Each number is 500 + 50 x the weight over its row's rms, rounded and kept within 0 to 999. Layers, rows and columns count from 0. Numbers have three digits each. The size before them is the row's rms in percent of the matrix's.

# v: layer 17 attention value, 128x128, rms 0.107, rows 36-95, columns 0-63
# o: layer 17 attention output (transposed), 128x128, rms 0.114, rows 36-95, columns 0-63
# q: layer 17 attention query, 128x128, rms 0.0869, rows 64-103, columns 0-63
# k: layer 17 attention key, 128x128, rms 0.0857, rows 64-103, columns 0-63
v36 096:530463516546463533519483472530497515499513487528478481484483467561516530461541504524483377454476469513468412524462353503456501511524554505513572417569423489549515544523556414462516516520560505
o36 105:445527578488494457506501464514518513555489525495501469511542540543435496551535476506536477557462629525566427587460486462502528501498417443532487482478506491529554599581530499474535434514527493
v37 092:422513432513510447591589511437567397536517558447510510484507546472518519523496506497496554525523482445474554465530655570506535484548510507483532429476465562464538467476496516516474542520496532
o37 101:489488433475489424497588457514585450545479438500615521490463508427567510507483530479485474506519462434526527429602519563573371432499514461452510508523525578480527390497578459534421525484491542
v38 103:494497507428473494455410536516613516509518575451496498553483526493505552563489460402564525482465515487517537546497545558519467472462459493491591493507497377584416528535479510516548444508460593
o38 110:630465517452443565524483525565524603448468516510445513442494435490445471540532581556520453527574515546435536496575469621375520500480555580499479469451540483506512495550550517517492447513446408
v39 105:548501468460476535489417517521501523387483514485514486509576489506501472437543488452488580512498439499493546525486578511473477535559396477526439519478684467484450569463598524466492565551486515
o39 111:557449495470487609520391530474574574497618467436491477439436435557548517486497517478527487546452474428527449484510487491502452521466458388430484489465478554546494493564444615442504498443434486
v40 108:370528525435501483477392549497481462469472468508498496504499477470485472459492476500522554540506546510541496486553575483457545320590425410566494505442526528509502499532442552559512464447467449
o40 112:535469451516526558565572583481470450480500560513523509505498533459575538443543601386485548410455458427478516579428496523349517510555598473572492573519500499473483463395506542543496505426478494
v41 103:518443462371496539531542473504513517610509545525518354510518500487504533558490520516498421502485501463481615424480429555549479688470540571423469519470505416524512507482518491437540458518491522
o41 105:496430554480446455434458535547503493583448523451480547497422440463441491539513378596536476578548518603451521444507442484502598588458504523491505443509592523456479500510519406505506444527510475
v42 083:514585458511542426456553538472620469495475508441555519541490548552532473531421504384535488524502517432485627434520575518502526499503615546463471525491489423484541510497530480517505544491467455
o42 091:525500537481449512461593469512488475469449470506532546483532489443540505564529441524433454551452460607386540452543486530508493513600525505495425501516498456501518381531483412551423535442447507
v43 115:515473589485488557468439479543454553513506495496521387490514505535505612550546491395499500449517439492543546481560446487409455528460477541480523563545614429479518533532503552503569502518487545
o43 122:517503464519496554511475540567500529501420490458345525462476331488465508535556475571472446551517496584513576384518416437415604520495432470441467477394536485547499537542467528483594492596522483
v44 111:431451537490472527419294497549467523506506527524497425472439513498457595558504484495508505446518440520528472477482444507489503450520447512545469519504619460513510527511482513520552436550485541
o44 119:513530513471498548525462611514495475533454562504454477465440407467463539517475518432513546508552396481487606494375467480376626522501485480542495499485500503495495589493461575479518444549503468
v45 091:559460417422461539541515506511568538495516552481498491512525463547528456460512512522511463518463450489463430521454530550473475588536527482429546428540475461577400566501578448458488466572509552
o45 098:509437616483436529522361438534620597529551487469556475467469513540475486529474468524572475560457640473521388582556529525527477542467443477486540441499564559491516518636514520517439444519454435
v46 099:477529474586524489554495586493425427444491540560506438458478508457517493492491506414489607512488507462536548552472527502393537475501366493588476540441520538437556517488521534530512550429500505
o46 111:544461422486461453520584516448460507540504434423471510509511492479527548506613544448538445535457519423514535477578449481508458457551447394500494644491555521616484495440486511451508525480529527
v47 115:532482528476478498530499459507586507493460451453507587498595490523508507451543475470504438518505491531504517577558561502450475473502564465470547526553514368485529547510514532480499595473489466
o47 113:553513415529541527521503516542482553476522517450473515532541393566518500553540497590525413461462500586514439516612511455483465484493463479497401455400472445469568441500575532539602527510487471
v48 115:510506546528525485453560478512483519580512465478519528484549505473485563469574515543463421487481516505492488548539423548569464521451538463510549516475455389540521562486471496372487522465525343
o48 119:494526524543511450442498478519430553523492603480407439553577467484484503484532447528446507461543523591483533489485516491556456410419519466493464525419513432515535539437624486485536508487507469
v49 114:382513477551538461495404516443446471558540562458487479464504545498521537603446536498502493486476444449410543351506502522522512490550471453490498493430560510518502493511571509481499475480483557
o49 117:503472569421504470491517528453561518527482548492536575391456553416529457500511531505461553486512453449467518512429393556480467470476551493574586426607491524481557529523548499432387393453519470
v50 101:584553416586593446516610502441470468486532548530516512538529505440489445586499497541525434546471490487481563476488563458559502540479466503508457545446422508462524495488527475431500487512475472
o50 108:421483602508510482532542425449504482489562529504496465571495548489528438471524465529475549535457426474412503532497469462607491517450529484564529439532512394462461500402551444494431539463485483
v51 106:466455545482535552512478483503385486479520521513500356480535535434504585645598513474497468501508452467527597437508492509506464521493435553490427541489614504472530523503514538433516513505473507
o51 112:459420485475543521496516521500533438535477491430425473506441395486522520525544503572438505519530441509492565426461415452494529501458510428471478465446516524505484560496482508377535511507503497
v52 095:508429482426499525541501492543411417479466517542471438495462482422472531547578507564478454479487482550544471534434455480516467515435397540533459489513508460508517588501556459492509390519477570
o52 102:488470513486504508549433481529525454588509529477482402505467467611479556594529463497542462443493418406494547509492515458504531535472529493512511465493501516492459599572484491458582493532522444
v53 102:507495523582516493521531475498396420489485474541448567444429542471499540571511497533477523446519487523468441538382357435473507551424458571534512541519430561429527491518587462502480482488555605
o53 105:478608444466531462535486431489524496506508464527470417507606568587448502572518552535512463465536519380504547504536489463565433434484497567502546496544434475569577553596468452415529492509557524
v54 105:566495546481477496508628455492559542520474467486537529522547499470468465532507468562521468551540535553564528482578511385520486543436519590488430570553436492424509417487443496534489514484508493
o54 113:470573388609538579520511493519481491433529497520476445533507477521504482476429462583483487455505479562426477407489546469527500592506508583428496461534458490435404409416463494523616632512541530
v55 111:525476359398479504509445544510553511458517552523498489536521488484494395551481494527568472544462489479459593468384562511528499505570453506511456477460487476535465503482556425472504409559457564
o55 113:545439628427447518519448523492588509503577506470539464466414540467484466496442504504550540547495466434447466581477507580460541587479549452568542449547546520439480468469505562490431455474433422
v56 131:450512425521515486512475541503510422456475544527480513495457545455500430537529502484494419486493476487389578447416476504559510390508511554596511403537450500552521501489568442483509320494477556
o56 135:544520544442498506504531506531589446491503516536566457409463667481468510554512586477471514503494445432366474538426495556522449504544608512486528450550477461495537569524568516436461422483453478
v57 109:498554487607525478526568635486566493492500580469487535487439530480492498490484508460504584498501485449516485581489537594526523419421453494491553487509369536489459460485528508560457393551501586
o57 112:518518442507444485541509453478546541435514433565525525443430483453432502525474525418464490502545507445492549484613564593564422373453476507390643484502558573492470460560578527462402558521532567
v58 122:436497499503491485523514500501549460555475457490492553486546479528523583455416494480532492512506535473477495491450422507394521563541499455552520452461404419520543488494486479435489616414576433
o58 130:485517461469451416448568554459440578557497555437495529536607548471481519520566454534566477517518587550471425551506478521433447529530492447557455607518543494548560441423506447556580467410541467
v59 107:485462481420483508521546465509555532550491447511507596465586483467488499444516515550479541519527487510452588575526476465507477560434578558544481516499543430480553503429485544440492481496484494
o59 106:517573429521515497439441605551471515487488512449454489490514511475453466491455513602524505487563398547451464399566518504543416483488537482425480509457514473496500481421559522520593518546494451
v60 119:414452512499508541574495566454481440468533497510463455476491517463512458578521486540489507493523457466521517501509507557466537435523435481466506491520439633466477413496501500542491444563499637
o60 120:473499406460552469590558503464574480525544411519597516489413496482516491511493559472498509465511501405542480515537506518513448470427526471493605443490510642492480485564505556411493526544528609
v61 094:533559537494524511413486545501485621555506453498505591500558479507469434488453492478538505528516513527536556437502450446530519548470523493485489600473477473476463413512515501529476411531499476
o61 094:498526518551455563531454545478498531403557588501449509506521504474493452434416463453452616451493526496395503502448407462421516534442542541503592501558479492440456430430487530475527576468569502
v62 101:483480576435462501489456455494515546615512483528500469532470476521493464509509506541501328505472549552545407481602420507543496454501610455466561454543481487555477499534400483542514481456517467
o62 104:457450571594521480490518537525469484520443556546553522536507543500547459485521462480457540452480653585516465577378487473444622553488509570568466491514507503465435553456552472554549474504559488
v63 097:409454439404474488535478499425521468534556521483481456528526467506511445542478489578522414579477520471503552430529587541521501497615483412427538522476400547531502455526446464495503485477481555
o63 110:488453543509524475570549511499545504525553513484568528529438544435539461464472535526557506494473548453496469613475517579428529566494545471636524408520563528428524459440548522536462439515502477
q64 093:478550472575490477378439453400458502480481443533485629514533572449528533540469513473447439451469481517515464418537429477534534587521495532609497533471548578395551472470494444502517457480459437
k64 080:475542547581539524516509485481618528577508558467486527480549494462584471454505442564441521481504548472541547510604492544462500444458485494507474507582506528537587474494443512336494528473603466
q65 091:444539490426466531515556565579599449528513554487445448575428473505527490506571523479519557447501482539437538553489548547524486518417502518455527479523485372550456531518551483529499477473527535
k65 081:535417431511510541572561548417522537480522531513478566570449564476442519480525519583516458473442508498508424489431494543428527555481478457562528439511590471446451495438624479530366523590455335
q66 094:474530513580470517555453482480473510546383519496505508480536553557560517522519412465539493554401515441583478465523499514499501470556505462613484513463478583519496480478444535509560478413477484
k66 094:392526519599450489487431538419580525450514500518515491489544502443564578374505415524503471555423549461458448551510460536479477571511490549507497511469538611552553479546438543478507382475475534
q67 090:511538473520504439474425493411519488503552416475523454421461514467514497564477471592427520432572551593547561524498452553510530487495456454517533568450533540491568519500510490466476396595474489
k67 078:597590412526466485542481428434534459364409547453410518422472471468563547529444518645523544503467462533484514495529489495550474436540605476527465527520528596513576478559474470570501493534542361
q68 100:465550426432483585530521496569493484571416526502454485564543466476431522485496467525574442549462462458505472506539519543462421505466529523518444400447511544490541463552481553554589562446564469
k68 126:406414496519457548483507575592536488528496534638460435607634511504450403372553543426550392599401486489505467487547551559524444545512449545417467526496510543579525539517515482459575452462517578
q69 093:521562478476455546577478630529630419468554502559526482445430454476421435493495583480495487523571452552500483519467447450576498548429505480343532503463464428512491548527540503507493552523506466
k69 091:547476552483505526434578525557508370544505514567492426569540508595510481523512541435563461636551491449540444497478511557626494457483442459450522546448497488466447493452593491443456448443535563
q70 099:533451492519467495502404538529455571614450431589458551445479552463550480528505523459540494496506497581464519482485320516514486659515536510506495472508518660514581524478489552497515540486445536
k70 098:499561593530552453610554494525538524463546481422470510457413454502509535533450447655482494506484466503447472476459502545501597496470462566556509502519441382493552461535468598505436438575536450
q71 091:479484572525541557450508417534586399475443451607568453517452602458474506473476473448425470514433528552520544493443484448514523431498438505440416480471539415526463516529493512521457473502477517
k71 093:549475475483526462424484533538424457487408509613538567535448533556564463558442517379564529504470523426475448414512449569525480424482508503499422524525467501566508444458418538499584499572566551
q72 077:526504536461579426417479422513430504444437505450498563558527513543479452517510424600459486437466472487495553508585524399449506464584501535407573513430449500559549483520517503519469476540567470
k72 085:444525521474496611456434466462479391485492530514518499425509529496540539499436461524524501542510480478530576418477478520442589521536528546551401561599494547470576438574536525456422485533524524
q73 084:560469511494468519628503603519513522528549520537528459417520348463508579509510571490488513532591490440503530619480509510461486604482455516480580468478535381505410548514536500624460543480472445
k73 090:542463456478569483539601593564527534512561451462483425544478491567490413534528561508530583545523502564515494570491479542602472491422392427515570418543480404418367512456496488543490523491431439
q74 089:435484497463496542592519551433516569547551539460484465455428523528498557584576583557596547560548425411507513499527559512528485456568526454466563489465479373512470573481530451494465556467530423
k74 097:601367489502436505603514608568534499519533511416552475510458502521479474474527448526537522526511434540599502575458545406615494538407492410561527473432547447466414504478597534476469515494447442
q75 082:432505450552506492455559432475504528557432565507483551444521451529577527536529538498464519574379536509506517457566403476469468424472519493577430502485512508537604507529435593525538515417540509
k75 101:426489554590431522544464551533525443530477515518488481495534533499470473359513483445545458567374483482492444471508524550423501516488496594487478582507483574575596483533517550361586419546465517
q76 127:467465552510445498476630581517492579506501549556511536562572438583467409460514522433540481558429464474493488473491523441512451570530484531494461486525482439493474407556545530520521597389580453
k76 090:496375530458491547474510529494459495496550489566576480545563439586504416516505563382473465506601569519525499567458499477563537488489397465401472523499506464583408567389621430419468505430458560
q77 104:521483527504474453426500425464524601485469566472610531491485462552503468513491419422488446495449553561512439565456501532572495389479538466532414407488523482523560486473526463482493622456499524
k77 103:559576436520482445558480458413533468546524410541488563510422458447520526552476525531548565429452386539482520477460475444442525503507570506559454338560521552501600457490527562482472540570555496
q78 098:544447494517472513433501527472484406484560503422454547510546465519536468426438500493458519510405490491472360525364360489507486563424473502431612513451470511510475504534519479477489513568573546
k78 102:495527501491398462458541384471596484550556474476444508440513470486492593576490523601502460481467513477498485499455516499442561431440508572520541497525531523487471457506454568542563575586548419
q79 089:487523449484545539568565492479416530516571570507645410451502472537542462505485538489525443534437473558490550549444406439528489560482513433573503426482446502375521536526447446468518419364512528
k79 089:555473458510520465642449544513473487514488493503449409472499574511531475489466551483514524537499445532497421514463411563451530519501460471564465539485513443488418520520419552545424418493555442
q80 087:562470512487567518608444593466439587461555561471453574588545391378402526416517520597528489530577446425519448528574476501539476595488500477485524436454549555415468513483532510549465479551491449
k80 092:471361506471418484505493455514491546533590477501454447603636482525500531448506588475517472448575462495473502535536473512625502482528388529421484476358525545537445611497624446504484536421474520
q81 100:545432543599504480472420611530548548457533540564474531465464491500476468411464556452450544509503517537545620462530417575525512523542438537448463570461437492566576410498485469518436443550573531
k81 102:628621586533496546517535410601544484525450526479500519559503533455465556515419519496541540455449435451424476481547449535510485461542537506505479607438463511486491470501451443416498540492516591
q82 091:595467382500478377471548535489506549484501547534515394505602469577589437508489441484476443482510558426512565475517443498473503511480567511531498592533406491464432403536506504550523470526581573
k82 093:540614411424550523504467511403521540582451517484556446501407431438437467518472533476509469453465579535485523546521397517387549568564490587547529495487511512572469482487455468527428469439497535
q83 103:472481499572459517536481517454552511472477421582482488639535494382476437430546497471495483473485459515510464452523409443552522539463451518422546562526483637418464460549565536521511526528546644
k83 104:482471488390536424367515469461546535561562367517511485566489440542510452574433474428498458555546525485566503548479504546475552439523434546433534554405453549645521500511605495511472437503546549
q84 110:563530463434519560524512546530412566478548512482510595462457466490525524526432488446470489537505462504446544497443378434483429499573502497509468487505505570426488494501498493441478520469424396
k84 108:604557552544509529496503557501503488428470519479477474458488549428515680497552563491554565404569473513407437384516500555484518527477465494527489565498494535431517525507424559480475447526496448
q85 091:554485496508490469527518534441591478527495470452624358446508503515504480508592492508467446487476544482548469498437510497541507590403503488408545482407466474515468542509497527539499421520518465
k85 093:482408499417463456502477490495524468595380483526509473502470528535546463485438453537501478521471486506637368547471427537530502525527491578526477423483539474510442422456466510550461475493542575
q86 093:487568498435489477554539539560535500472457533489553394504495469495527420537450497449564512550568518498518550495472469483492436440457497394472471471489478444382486613538586481485556481512524451
k86 093:519448404448454408534462603523495430513453545623546412564586458588503462484474546437471561591529464583496556503490548477466439553483473482486458501553489455465459527484503522443544471456547528
q87 112:598493531543514418580584594482435570486547596507532472554551413488521441463476492473604536509533493441454619523549523579464500520465546499529496563489499546407478475502554418557492519472611527
k87 106:491487457480489551572510573459452535536581475469545420556581427481443463438475556446438542469575487590439604563574425453436530499515497496570505579447426467592440604484541436509460555360532511
q88 102:537407524620571531512426490396498599445573471490466515540477501509450588439491472533487508508481510466493477541432492490510497462410508640474491521536541535438426477539514542433474535577522402
k88 103:546419510446419500522624525448512569511466474588539532531483510461477561544417478455540453402553470474527464441567430501536541439532466527460424476425520521528552484481564521498462468454589520
q89 094:486404469545535432440577410514457562501496506489557526512524492578540528524471403436514510483394563428459527568447502513491520453499512519596479447493516489472527460457532551437477589511545529
k89 096:537555448522450492582445508404487579473482464510481502473402413396467585554439501600510573390497463519497556461482476462472500518471572540599481423549464518494605461536428565524542510576553437
q90 108:442474429573475483531572460483586352528486382526443492537447517488461560571538508494538601521424506465494548536465608525461516467430486477425515437533555530521514514515549498490499615415486461
k90 105:411413546524445559473532629465434498453446573490530543504438479523467546539489435447513490542522492486579441478500558474578493451503499454522496543548423429488503539518486504457563505563490508
q91 100:486500524531515462479476524423651464509509488439526481351526509515495461486563443533484445507501528584477375543471395512520541462511504588610540507440451452526538382501499481606488478492452521
k91 103:472492499476483510495513422475575449535465504552487547504480565401554434512474488509421461530439514429506517560468392542462518498571502531507609398481547598539548437461465509449497590563519515
q92 088:499509594555502504434482518558577423518455471568408535503461535458498499503486561506571520486596479498505506428496639493455518447508459513453480587548570466593459534512510508576551530589525515
k92 088:478491474521565538358549485549458471490557523491555555516589493590510435520541427439443533571461594497490597543581568488525514465491561449455546533489454468455519526456547427471511576418432561
q93 093:361455553552494510468387440425467543489519493498493522504485501542455534455510485529494564502443504623516460586484488553582503441472547420444458495476474473606524596520481522516514513488495574
k93 093:407524557527425438593548430517524462522551473534490531537438450536522453473493517517527439473401425510541493427424479454512517438518490530503557436501502472450528467546542541537594538628537394
q94 099:477485541476444505521436487579539456481467499521479497580477601516446580457483481457557577434413494499512493547441446477508549470547515528542523480419428464451434507456493525487470465511531540
k94 104:531445510561544523485537589501489565435512481564420473522448449461483420505424509479533461495556492459443577454460462483600444507403540471534483506579412557528534456561469552549526501513588481
q95 108:526486540542497494500471472520504501465502524570546507571535508515488586452440524467484478484514553470570502461468637471497508585511522501423485461435439456551433494489491500510464496447475575
k95 106:520458521519514584475489447517513593549485473553460549581457497531551401443525593368566419434460521517439447435486455523540451503505427528514399499519492455559506494468470422517505531479524548
v64 099:547510432496494473527434456517448485473420509514457523468530474557508510525497539481561581545532547528470571483606412542416489490511565427496501448500466539504443508515536531464474490532501347
o64 095:452478498418474539503449571562535522522598394492510564531446510492416550506560437478560525485513500495481500547523583465530584474480538420627463497401501520525519469453533432505555531432482515
v65 098:512539520492408548408374529453499475547571474473470479502485532497516512495485545448502552534532474442443517640372466476475499477490527548592504425427498471485518491495484496566542605533577603
o65 097:457524533535511520472494527383532434417466491514405458496539481393449559532484604531555490571627466479570447439588414540519506454444413487471503579509529499541496414580530436489574498463530581
v66 103:504500473559493489509489457520481462507510579511510466515512455510510469550539495455454508486490534531497486447398372521443487523617511431499506471600465426501473519512516429458543506437600378
o66 091:521391519487478420471485473421403542542550547472524522482580442527602488537580428440489421515456507506527431608502591482510494491524534472569524460499557501601556522444581559498576425515484556
v67 090:454564497479526514513532367559466533440433464508494521481477484527469553510493454481535408482467476541538377494557445516490488401528522479582554420527493559520483597547519503533497477503591477
o67 089:509627475505515521517516460541540473522446509525559434567520526522373454600552491480535518503469507482511476548521546483411467460515461475460509495495467513455506598564516556529556457450510473
v68 103:413493601467518517483447531473470442469468530465510516503478431533470548465433494506574563496506490507491482551411577477392532526527545381526452565456440561531475538525540547548524461529565342
o68 106:493521484467444570421386572492559466573522484487503486453508493473452519611459500546461524403514467486498529466521498384368555498489520468536555507516565563566540545488546551509453446467419522
v69 100:567507469432461501400503487490542486535467466520495531514455539499475569484453470469551476511501494488480492530577482484478496451539589558634502480470380559487482461515535509534527490513525612
o69 092:403621521411551527497548484561595469505427480588478477515516523427418432548486503534577551548601498491441476506501435504449485465477458457535548553561439520474424509605547437413538492481537475
v70 099:445526391540490549512508474506447563462382511533489502456537473552500503532459550560535545520480495512543478516626549527575480402479394430434533476518617536527474492490424522468484548562479532
o70 101:469543417517559549580451522521515514479566418437550491547411503541437534455497533452552499435449446547569485451564609485443499504445490506519500463380522607498504421469460539486460603494531546
v71 103:476527373549505539474464526540461533509513577504500458499508444478501528468520508554509500490478498477514533641538458483399482518467498430443540505529478407453466505499543564486511541565467577
o71 102:561529490579591589510515489400502530457606563474444439442484463516505507476424454486470434542445478563456520495541578449473531427557513464472506548435485547454396371561529479559492492525411500
v72 092:470503438468476475467545537506513432542539509558465421512512524471497452578483432524457467470469508479546539464649362489541480439541429554528583486534469531482510435527497445514566479491484576
o72 099:508511578497453438537479401459548584460414496511550564499538513522584434442541544489477579503448624500560474516498473483524441482481501490524575461528470500406469499509521494393573514486490508
v73 092:443474406502551544417472517514471509448512561468537494538532436490498422435526528544519558513492471463464456586358534541486522457591491413490506489511472406517468488474443554523555527517485631
o73 086:528437531466552539477497527368414501476495587489535462455512463528518498512426571465430476495437453517530462509452517442439510499529597523522436467470570550541485482518495589555475557581482538
v74 103:545487400524517518460543551519520536458434577519484466501486491552518486478475481529514500522428526516531536558624526489537495513466452497444522431535478516441458448480481488500508565557402556
o74 107:453488479529570544561577473470555624419558521514559473467493546575512419454483465464531441509442577574502423495514541517514486523515490516495374392480442504432440446503463454512442534551473491
v75 091:431453481510450505477492500479463535528502459538451461506569493570525421555473479541446460556444566470509475473411493480503478505513448495486509446534518452471503494511480468489584583470464449
o75 093:481458514552448497597548473445522570446456484373477550486569558502575503512558478455559537552474544508527412565539534479523506504466477448574490411512560392463463512378428514582455480497488592
v76 107:459508469428499501464532506494475434495485458463478540512473437511469559424533470500501490480491496506490544533476579462461519524526577410558557572494405565473518463519522548514560456487520549
o76 109:425555518512490467431430526483546412527500555512480442419617541591514416506437552456488531449521577522480526525404502489435533466550510445565490473549436441501508570586492445514531483516490524
v77 110:367495440477472502543551461501490483492499480510451583491525520484500489564512521460468557500439526490542521491523687515547493531446405491451529567500612502521529527492532419514486546484523511
o77 104:603433462522467411466411480508479474536554412407521465493507508565525519476495589430509511449488498543594579446581591576473449492421574471489488537515494530437522443413464521491506430466507480
v78 086:550470556490515490467406541459622432595511552478520507525448538427499551462522507434507485511566470441459478479399496541448509511525562541523473510438468427544497519521514531463484497487533471
o78 088:465501444468472504434538499496510481492448459550464533477464469430489542570505425531493505587607463444432561458509353504513474500563519474434614563534550535572488492491552466511526474507551490
v79 111:437527420454484517550469441520437427464569433485456522538499419501513497539580533433474610492489530480487496523450500587390524507563495428439543430510470465557501487553585423454493517479575464
o79 112:499430518450477471493336497431523515567514579491458473423575521542501559502548530467544455496454512450576512605545512562463535473450520489581509605424464506517566459472563514553516383450468544
v80 121:589481509481520478468516463440482432517491441544526513494534530502483465514467488535441459504483498563508429418497552498545518455571576513534519535521537559525485457533468465519550463530481432
o80 113:467459594444357428538514480589520416587431486519492503585490468509593446450536479470499503511520473462509509502530471463572501576439551474529548477539569613579532606463500527387463529521534537
v81 096:569511567551562474558496428548528492482467434515526501499439444492487583478593436437491443491483507556551435363439485493395506576491467503490512560545487431523511537559625511447433390443511398
o81 098:551470455528506458481433503560481534562491542534474504437597520599431440572550457492543442536421539496419543564466503487498537511604480592486522491490496455547531567516531532524488414496534373
v82 104:555465427473470497479437539437574452541481568519471421498587536544505426532456494514526548524587535512521526586479370503513517480542514479552471434500489547491517402500452569473503466520494498
o82 102:464534549497490509517470553449536560491504467503488554561471455396580561447526492548486501455602506439471409486581491411542518472473456475578554542470515553589529390478542546399568537463457524
v83 106:440537574477485535483446477497473453501623492465497417535466443487471585491575464510458503465465466492483390549448479454480525465510513459536560482478497513549494525558497471594556487552528544
o83 113:523535543567460494501429462395586396545476602541480457444566448532487496509497546517487515523478543508625533446532460464471541508509474514458618556511514599501545492553567471505513397476444532
v84 097:541523632539495520476521521495459500520495536471509500470425498514526557454477520431544552514523492484463481465439444472469508516545499493495440489481478525520490501495465491469451585478583377
o84 100:407527466449543520467465569506459504517513527588459504485561496371344498577495482480567427435555439505533419588474485547474503507514402503484541517525489431560589545505577517542465505512556554
v85 095:484528549501538500486481406502414533411410506445513569448574459586491463480399521497564501525455484581462449499524579499502549493593548381544483403515487542512485579491453472536498558510551423
o85 102:481467513455530577520563556514497446554576570496496449572471544478416486574506440521492491449483473513515428563450559487465495521445555432555414416519533546470534577494450594575478502488464542
v86 101:609458458509507484570434516537552503506548485527520387488511500477532451541527455534456464502497502561520496553477362551507489518467529577488520361579511468477531428517543509447500430479447534
o86 098:529446562554500469511529433446488565469411571478489542575492459518608507420589396544535472588467602478436457487557474488661557522504454576491461485422523474538536455568513496469526504468482479
v87 107:513434531462514459526532583526632496500478501502514459486485538527503515444485431513505465508547497563556494495544493536529494524446468540498462509488416536482519412524542631448429456453387561
o87 108:491515490491500508503409491527561644467437518556537574523497506508505479470505454539521548500443577470415503433474481496514527496513368615498479472456487460481541462553492537445483518487543356
v88 091:438516460471518493485500424505510498493522483479532556528478492580488535517472448491466382523448464523497421445392643502465510473530525548590536426491480499507488515524498453535538496518528572
o88 087:515553485473423511585607463495567453504434542475495379477515609491500484555564545527546508574497500499446503476510464587454507532508484561459472482574521512482434597528421441545460488459517515
v89 088:478494444525508498510546568468590478517611605484497416538526489510511464509482506592456496510435495472538559504535594493524515508492507560518543488494438450449515429455432389503542535532413557
o89 093:515404600546472424520519509417533551520552539513584488480484523515685469356496516506443524549459559571530470473483505560486442551453500498449430431533523529464430425456418408513470499484430554
v90 100:537512576480532522462454509463544536457464502492518490518511495479486539407498526560589550496536497469436544475552526453618527512420463509486431582408533490513513550472396554503496492544436520
o90 104:429505474515593563435482538559472438458526462499541527482436451535432495504416585517486530487534496508488511425383442439503507544533542480486459466513498488503512472485435511532542600535501441
v91 095:519498517448510501447469488518498554528572459446515484507484554523499513440498509458465450524524447535439447608447503508490492478528625566545488433518416512477501472476516468576496537521537633
o91 095:496556587481507514512600436470525403487430598586500413536503474417491517514431446553509450550554413475439487516526458618524504453509433533454462578554447504464495525623534429534461480513526533
v92 100:459495595483515520471434518527478518458471473462494474526432445509511485471551527453496560493529493495473487588361377505541497483488432482485458440517478559514508515490448484593541480510578578
o92 095:420484445516564493435520485436461422434404540498564499411552453542484513594454539504517443467530559524611443462492477485495554517560500563541440449524518463572554522571513508533529522531566565
v93 100:410460584521464499526474550486546484538527633456492436510516539514503531534509528526487584485552482491541524575481469534578506534462429492499454509511468529520487459483419469480490487537533588
o93 095:545466458486488455476424516470535535531523473513543514484388440432569559482445452559457485444538461522583547367517565523426416476476512550482526520462523628526501316496551465476548475510499524
v94 092:450555572530532521518510431547420539492390399535513558470415516523473608514502492430522450470485465502474437436513553500573490438481391537474514486502554543534498601552479493526494504504514503
o94 084:463582423477527517528482453595542410461415441503511485487501533530299502620516559486557505503521477556540525480487502553476502530540499548459545443508463511456523572536476509528473512506619467
v95 101:555527428544474501491539422477561513473441532493509506463557518593491558505488473519520450499488486600581444496573594499483501516502515453617495494465568520501515469471474552475424509509512543
o95 106:525562490549544496533494563528525514575623543494450424565489524489472452469500506486532456488519454485427495476562601491449451436487414539454459562520489566536476445482505571459540505460463437
q96 068:458546427479580502510466505490442555497509524556509445430546406522490525497596446517471515579484497528520486477533575567549468550466504437434543508486435539457437565516509551547441513454528531
k96 080:533467526457549535480423524472565529537501502563508507479520475437531527493499531558479490507542448502472489453510440658458526531513396525476449514499524423536479585543450566435541478448536506
q97 083:508549562533553527517472575516443554521399512523450486391477509494529509380456540489448486475437485480525385578466529489467514519467495416519484473505530522582461531469520519489559490490514504
k97 074:490496469509561523560484530520476499379428540518448515485536507449490463467658504510472497427539511546531579451519566508512492465481498464412538448547482505539471546552540516523582424498473631
q98 085:452539510422477476515588471485468424550591527466480521521556420507440556575510562478517604549464493464602616513497548547536479428516499400437450546459552451429517459470626548487453508460511514
k98 097:501433559505522525491490540512607485591447502516517492424473441487517531467568537524575520475540513486570553512547485494482443461412595561571542507598502509492466513459461513556514525461512540
q99 079:455461538494447450442601461506509464630492524543478533514554379506474483517581386484509531509424513462522510529565548513454507557524525505544510518472579562510496530537624508504433464464520448
k99 107:439459466542450557547536605532494489492409557505406545538526502506487549432477617473564472553345460502497471549503525558471502641457531493426469452429489508463555531499559523543459492425565505
q100 092:470489497541532541426519492487451473487516548484551439501448598434489526479512503429411567442510530510531470540465447371523567377463455491559571420512518458422528531469442515471492539578545455
k100 141:590507468486565438489458426434432543458527524405518551436408449529560517624511452546442598422636546497465510511492486390544548423504509518549511560531444547464490470437466479477499475496467521
q101 106:557518513486560545520491517509506502526587481490494471531459439507496522513603598452501477501455516553523537521505398521513466465589506463438514487414531569500524473518506404494554386453395413
k101 107:506506442482406609515472488497405508491402542445568579458492542592514499537494507526477521461482415595591570574515441606481507506541510390529436495453510486466505504501530530455430416454517430
q102 095:459514521537492537460521468388506475503460446417489464512530475466481586449419614509537473424527451492497412498500507483525468493515414543473462407537548473474562402496456671432456513539398461
k102 098:565409479512533607524472374534469542452501540511506445524526497552516566436501491440518423406508539456496471495480546496563471433523487572484456577429451520515451542530530475468512539410499423
q103 111:430513527541466477461430472603476528580526381474454487499513469509439595518595476501487498489427518540521514538576588483470517393546444462523554471499561570487489585524602514509522493532437519
k103 102:402490550442464489512503506570530441496524539485576502483546533533462640505443497613497415572495518531490422542437632471503533548502408407436600518398563482504493483495535489456546481569519475